Part of a small language model's weights.
Size: width 256, 12 heads of 32, MLP 704 SwiGLU, vocabulary 6795, 10.6M parameters.
Architecture: paired heads, norms scaled by depth.
Training: a variant of Adam for these matrices, 329M tokens, 3148 steps.
Each number is 128 + 24 x the weight over the matrix's rms, rounded and kept within 0 to 255. Layers, rows and columns count from 0. Numbers have three digits each.

# k: layer 4 attention key, 384x256, rms 0.0841, rows 148-159, columns 128-255
# q: layer 4 attention query, 384x256, rms 0.0813, rows 149-159, columns 128-255
# v: layer 4 attention value, 384x256, rms 0.0787, rows 128-140, columns 128-255
# o: layer 4 attention output (transposed), 384x256, rms 0.0804, rows 128-140, columns 128-255
k148:144168056084110120097127100120137143140121139121088098128110155117120130176173129141137155087082106122115171157125101141129069113102166144151141085167140142118158122108135126159173080114145076151140160080114130095126142158127154147145174128167099137140154161179149141148080172170183066077114119143083149143156099146133162107198094079100146122119085112182093158099123216183115103134093
q149:118086125147169126098157197125137117144125101102123136110124136130133122170192081102125108125126117112142153135142093094145154118157142082104158150099151077151127102131133171145052142151182097108128114131084123115136144120106109074146122096106145156166106155155159124146102136177153126186059117160116131105155118081137155119161117152139110090106139186134141051129163166092112118096097
k149:128104122150162116089143190125142113145120106107137136124143145124130112175182082096111107110124105102157150112115109103144167125148134077100146126085154060142118101153130157122056148149186107121119115147103124111148146128102100079128132111108164130136093152136165112147112148179145148180088130145115132105136126093145151113149116151127122104076146215118132049110144155097121129109086
q150:116108080128142148158130161123117077173112164121088093172085157163163125133080152101091140105110093159124132174106166116163133176104113141138144142180135179111037176145140099097105125089121128148157121194140144089133081128114119162143183182141179136163152114114122138131118137133141179135160153105112143123131090098179126092156090135109153092135192082124103085143188110132074126063157
k150:106114090123152150146122173126123081188099139096097112162090167166168136129093159102087138116121103159112125166090143097161126173087128132116158151165142191118036179141138109094100133093119113149169108173137147094113078132122123149145192186128179136160153115121119144142144142139143188136163147089113149115150089106179127095155093160105149091145187069146101079126197100131070118067166
q151:127078170090208181145145093127071127134168117152074097153138177129144114111123167155164148104128128096077089102123146162177130147061098126088073154174122163096143123164155175140125137168128116087172162135106144124133146145141098111118105144171157140164135150094124132119091073234081130150163147088063104108156071125113088148158135150166101117104181101154174103116156117101126112103127
k151:137092168097198173143143102129076135143148102150084100163140172148142120097122187134164145098149125114075082110137148174189132121060080110079092156180119179084127136167153157132114141155116113094177168152084133151113137161144104121136094145166162135156118155092135138139082076188082124146162135091073104117173095104112093172146148165158101128110161119164178098111156126098112103104117
q152:145135111150161165156105127137104115123143094130108127109156128101089139037151137118061135123131070126157110170162086168114166115128167119108117157117128109126094169142146101125108124074130119081128125112118130128142114156165160144163126097095170128141125136140131134109084098077129139094103180131100125138119102142128108164140127097113140115094109126170202103163116130111121082110184
k152:149136120169155167155097118134112119139141087126095133097172120096091126039152124127087141118126078123167113162144089162115184122128171121096115166118135118138100167141164115128108120096125145073128118096120135117145114162173177136163130089104170134161116111140139141112083093072109151093113177148099116136116099130127110150152116091117163118085114126169180099156116129132126075108185
q153:175111106090100101105077186118166151124132116099144070142118079165125133136137096122130091093132115142144136163159118150139153151086147129158093120125152177083147111123111114163147102145150180142172095125182106118099122137136134183135144136110188143109106147135135143157083178097143111107160148124149128107156117132112129110116126115187148148105120159143116113110114094138159129154092
k153:154106108085100124087083185122162161114116096101149089143116098167124147137126089112131076093136093131136132150161104138114177140089153120134106130130138185091139115121118094148123096133163179130181100124174106131097107129130149188156137135114196134084110150147128139150093169102147108130154146118146127115139111140110124112122128113178128150115116148130112102101131075124135139152096
q154:120165134068126144153118147125065164117122101135096118130110164170149141157121121109164161106095121196114174177126147132111161123172147128160123147101173116084109162152103140129106139047121160158165071128122099066088150131134106104149140102113116116152195143189137141127102139109128162069138125078069144157188120113119118114081067148126152126119082159134145130171126160072122150133126
k154:117158128080114132158126144127063163107127107142086110111111152173153142141109110106168180104088139193131174183119137137101142124164137134144135145101179111107111176161103135144108139054119151167167060127118104047086182117134098103150135120109120123154210130174136143143107151101110166063159129087080140154196113110130135116105046137107151139111063158126167141164133163093127158127132
q155:152092104148148113175114129138135169121163135107118160130147067153106136153140181132159086134079154111103097138130116136160117100129167086114124155119157181128103156109129163110111061134095098109166094132116082108101109152155143113129142162074105121105123083135062139142129142131161107163132128110184134107124130125108152097154173162061115094077116151195135119181093116105152133080122
k155:160100126144140091177120137140131161126168136119122168123148080137113164141145162124150092130094167127092084140128112149154106091131167092126125143121149178136110167103121154108126049127111082120188115138114091111102109143160133107128132166081102124106135085129054131156134140117159120164121117098186119116122126121117159100157165172060111109083113145204122133171092128111144120080127
q156:142181123159135135139138149138122114100136076132148154137130165149168165124110105120161118060154088103124126146129133142116112146158154119102139145161129158151141162106123136149164149162098124135114116073174113150108167167153143106111094129121121181131161111082094150146124119147088145138154123099154118115103114108155083138134113170132132135136160110172114117089146098102151163104166
k156:149161125165137136131119144130114110120150080135130140155149161141164140134111097110156114057167097116149116136125152136133117146161157112096132142156130168164124158107136135145161151163111145098128111079155094137106170167134131092105096127131131169141159098093100142147127129143075157133149129084160128122116121114165080132136094151128150127134166129151103132084140095126141136123173
q157:130168138142081113075151136122125093154146136137077133111133135111083119116193100131113155164154101143117143061118140082109144189081145099086108167116139143146127137096139087143114134113158175138141159132108154114106115140190112073126127130075131173201139148146054111111165101129145172154144113093129097112141131135096057096123146133117126117114141125120143165135092099143115120114146
k157:122165140161072128078155128113114071173143149144073113105115134128086142121187090126105156188156092152128148058111111074102129201086148105085097159144158161151120142082154092142100126111162179135137149139118156117105110149182142090117134127078140179209138140156045104093156106111151176159141128086125108114153124154097044076125127120112112130111147101123131157150092116155094128113164
q158:183204134161099125196103119128100120112152131114143129100110132131146078123123126186150121126138157111127156176188140133122110136135128068101172184110103083111137078127127087107130141144143136178124124167073118089085134121106166148115113123100154144144154172094114143158089134129080149168147122170125139098128134176125107184182197126092139145135066126131152127115087113118152121144106
k158:193189133164110140197102121121093100114152157123133130122106129140154062139134129189157129135125151118133155166169141138157126131125116064089133180124102076099131073131141105089133149143129147177135134187086120074079152137103170145116131133120151135124137151076111151125092123131064179159145129173157141098120147180136094186153174124106140164140075136133161119125101102130143118141079
q159:177169129104172139092117132126092085093082112132129130160093108112151138127102130111116133168177136153074115150141136175155138113129172121120123116176130113094068124124166123091126208138111154127142170172142119169145090074179137135105122147080147135100108116159066164147130139109133126130108123106128156116171094087182153140100119191128125126166122136148161132135147184078100128092165
k159:190157135103166134094109135131089089099081103133114135179114125105153130122121129119140141159181129154095115144137134172155147126121153131116117130166125110095074123116160144090133208151124150118162169177130122167131073077165128148115124147091148125088123112151070167150125144114130137121131145100116155111185093097183142142086117182129134147148122139164161128122148178069101118100150
v128:086156122143165149130117105142138153122162104160137117122151101100092114152079092085152130158163121131119118144141158174128149131119139111129133137111108143130162122108107123124131123146135137149100131108131157112135119139186125152136126159128142112087139098130151113102069143129168180113092105171127127144077132099096144098114130078088125094121130133102116118109153140082140121129166
o128:136139123117137110161097152106151139107162089133138114146120097123122111152099119075164109161124110153133110127138146109129163127121121133142088114109100151112160072084141104102116111144105127171135145134110118106119085118172162135126141188125129137081118126135103124086094142116167165132096115161113106134105117110114124121123110073124092110135126153097122120097167130084167133123159
v129:174088136118135127110134147139133178172148111098133135122097135157128110113102097130134107142130132108157115110145132142143137067132147110127116109130123092171063125133110159143119148060131118083135086088122121113114119123132121108158156128179117139146097122159109136145093184093136146105131123108149109119154117154073120130119127135105125089174137129109159127124129164091138125151108
o129:154084134127128138106148109118149168123135090107128142111153141126139089124100123111143107110119111090151112104128129129144134071144139121145124139107108089149120110131116145146138150092088091084086092137108113083100118114129138134132123135173116152135106144150131121131089164109141108086143115144114127120150132145108128116131127154110140102176167152119161136110148172073122115119093
v130:124123138133139086126127113142141105088143130126118132118123057137111115085154109133132102096111159121157147145074169111122141114110140172121118126137134128115083143191066160137124151090142103119148162111105135115085142104178157128101116124137138160121106147138119115115137135104098122120119094115124090129178129103155147145134159122144116154116139112126115146168122117155145102126121
o130:122139144141127112120113113133163090079118138120131128113158068143137131122151097127140098090110154115142169157079142119130155132106135168137110126144122135120088138167082171146137150106100096108165134128106121138104136133141138111094127127120166127139145164136122081120129121122075124109104065131113124110176126120139136123142140080143134145110118121145109155171129090140107119112135
v131:102123119135109153073110127116147169113130127147117125154117107078120096103137108153108135140129092129154125128098133159130135144089148134153121098086138130123110104121133110064123166121138105132121138153112132095096103104113149122183124159115122082109056136104129124147147123151169081163147136117184137082069133112128126127129136141113148140078066121099163159128107107133122154086126
o131:095098144114096137119147139172185152089125136143173121123122121075127143104117112143116137138113101144112108137122140142107163149128152154153146112090124132104101134121135117113138179130173088132102099146111124108099120114132138078148119141112157089133072114118106105129133114124143069163104126122173119107089148125149159106114105145137124136082046121106148127151129100136115157120127
v132:126140108153130108132140122135098144136116105118130123116111126125142121127055125138140117094150113144125122143139126130131104099128159133113139136144143151130079128131105050143092125160105107143097140126140116099153142155124144147113106147126151129125111140122115123143107120107123161132178119152101106109136141130122116124142123171156140106145128125164070130159103143137133168128121
o132:142143082128111079143159182114094151137136106133112110103129136138141118109109128145124127083149077137142124116146116107153117117147142129122124107139139169135093102113126070147089103155106127175109148080122125121135150131104140164105123163128141137129128140132132092135101100137107146137151143117100126097157119164138144126119143140153128123128117110152081141164123134121137193148108
v133:086137156126161130101116132135143165133143145114122133140123125096108124109123102089157145093128119107126102111175127089120108139158132151147099149137134158156184126151115144111126107110114107161112126115151146099107136124142127125177097141180152089141076104131109150119167139118107117070122136131108161143098110147132109142115099142114161181123102143114094171133096184138113143137135
o133:096150153110167127124120151168137136128121139118111119146132094118069094103133082121125159112127157162120086125163128135140094179150142137144102135113157170156148111135127140142144107096124122159143131128168147114131118144121118127161118146138133087131088128122144149139159139114131112104120156088146139138112110172104134167108117151133143189132097129116071158113121170125106137123128
v134:126169122106139115148164129132099126095152193117127115127134146137128091089083124139134155122144097141109143118108137169124098107128111160136160101123150119139149107125110149152162126127125116131096125191176104138147100151098132159110139108153088131148163157138116159095137139160160143141104136138162144135127130149159138103131109138121090118145107099175135133131127123132153141128144
o134:120147140117138107151136137135097147091169180116151139144128141124116111113074136134135169135134114133116154126128108150089088125124110179112183123129158082134134115103098152153145120165134156137111142121158103111163093126112129133135156085177120119118138168140121159115140149142154161143127098151154162125111134173164143082176132144126098136141110119137150114114110134115171133170101
v135:157141176167142138142065143125108124130125133163144121162132101131070144099103110159060133103122136116121146127114107129117147137099140135142117141086088135138132178184107139175112152132139136105128134146093121135109124129081128080150143115126117120164134123103144099103139105121113083138142139139120139142155081140155166090118163157110118110114150131092131120125130107104130112148116
o135:158145156134160120110071146124097100145135151144154147148118094159076157147082139166090122095108140124118162116119133118115125144107146138142120155080093156127148151187110132141116163117138141132151113130117126147113141135103144092134148140140134099105112109123113091095161111130125090136161123137121152119129106135133131079120180170107105086113154127081106123145136113092139134163144
v136:154158117161086086127150167124133101049119131102134123118122091118103101115136149156137121148175118126120129078116076176130132104173117101131126147108138130138130128093094113123124152168117121136140119117113107109151151138068073149104163112124083116173114113186111085151168143156100155088108123143087121081097128111139149137091130097106136132177140161163143090160140100128151106137169
o136:156139136172120106116165164117124149078084119076174141139105102115140087082138152116134104140174122143089154099122130149124112119151129139142132165099144139125112153126098090134101128173096122161110124127091117100134126145090101137128132086131098114174090102172116104140181117127106122077101140171098129103116111091142164162121147109147133183188168174158142092160118150125167066143140
v137:134102132097110104110134146125126089097117115105129142140130126088117121102155138135153110127161109096095124136116116118112133153079111132122157117099106155133049113094124101134121058179162113122108145133117146121126110176126101136108120119129104148124106155177098139106099156123141140114100168070144083176181128130117144127119159137127131127156135109101086133156089126174149155163118
o137:136108117119127101113109142131127116088085106142129150169122118135125140117146128157151126125156107104119121143078129134164151157081119136148158121111096154146061117120157123136103058139165148100116144123142125113160103167123102135144137127118095140129107137167105145123092140130132116131140164105157097160165144118115153124150172121075147114134127105139103121170134107174110149131124
v138:131161115132147070108096187125133187143107129119115123144145138156132124116124110120108151106088176137117130139145094119136144144130115170117114138089120136123153097109119149080116125066158120153135152113141121126091126141150143110132097179120125151083127123121099109133131133139113107139158118177096093093070135157129104105082119106157140107121144141120140084165130136131129139092112
o138:113146120115170092101114177142126200137092140090109133141126146150122105080114099123116147104095193129130102157139125135118144152111116138138172100128155123135142105100101114091109130076155123126144133104144108127092119148185136139122095169082172165123116110107105139147140138121112093143151104207091111127075100131122084082095121106154142110123178120097169084139096119122124120098120
v139:106130152153098102124141123124090138145102141122126142127115085134131120105104139143133122093148149127109118139123126128141154129137163113140127132153164121123143094139140151143168134127141121124125138123129149151115115161153143101079095109121151178132101105136158094133099119106099097181120125105150104134160137200163087106118070140096114130131110111104102141129127143139100127116137
o139:121134117128099140070109124109069141157132137106131153138106101126125154100094127137145139105143152123123093120132133100124123127115167140123123131150171105120165084138129138125110139152146122144126158105139157155097107165156142117107114106121141152124071132162181094147092142103122090164132117133142100129168117168167117118152099139098118161137097134098119154115114163161126157131124
v140:118150129107116154165118112103134131116137137098130109135116151152136140139118116087073118102144121124132110119149126136116118111108143148127107102125120124135152114150137123131141148137126147165124101143095134137176143139153093152106134187167076107132083093095115119109149165105164110109116147166109130091104129138117114091123152117115104156134170128184147124124114124148139144142130
o140:147132156114105154151120139117126149123128135105149110121128150139152135125130120117087131110128137137108117125124122145136116115120155129131125136133132113143135133155130122139123127156135139137127126133104144119175119127127120133122098154175096107133117091107121112100124167124127120094114146142130144141120111130123126093127130118143117172124157131140150143127110133151120130163126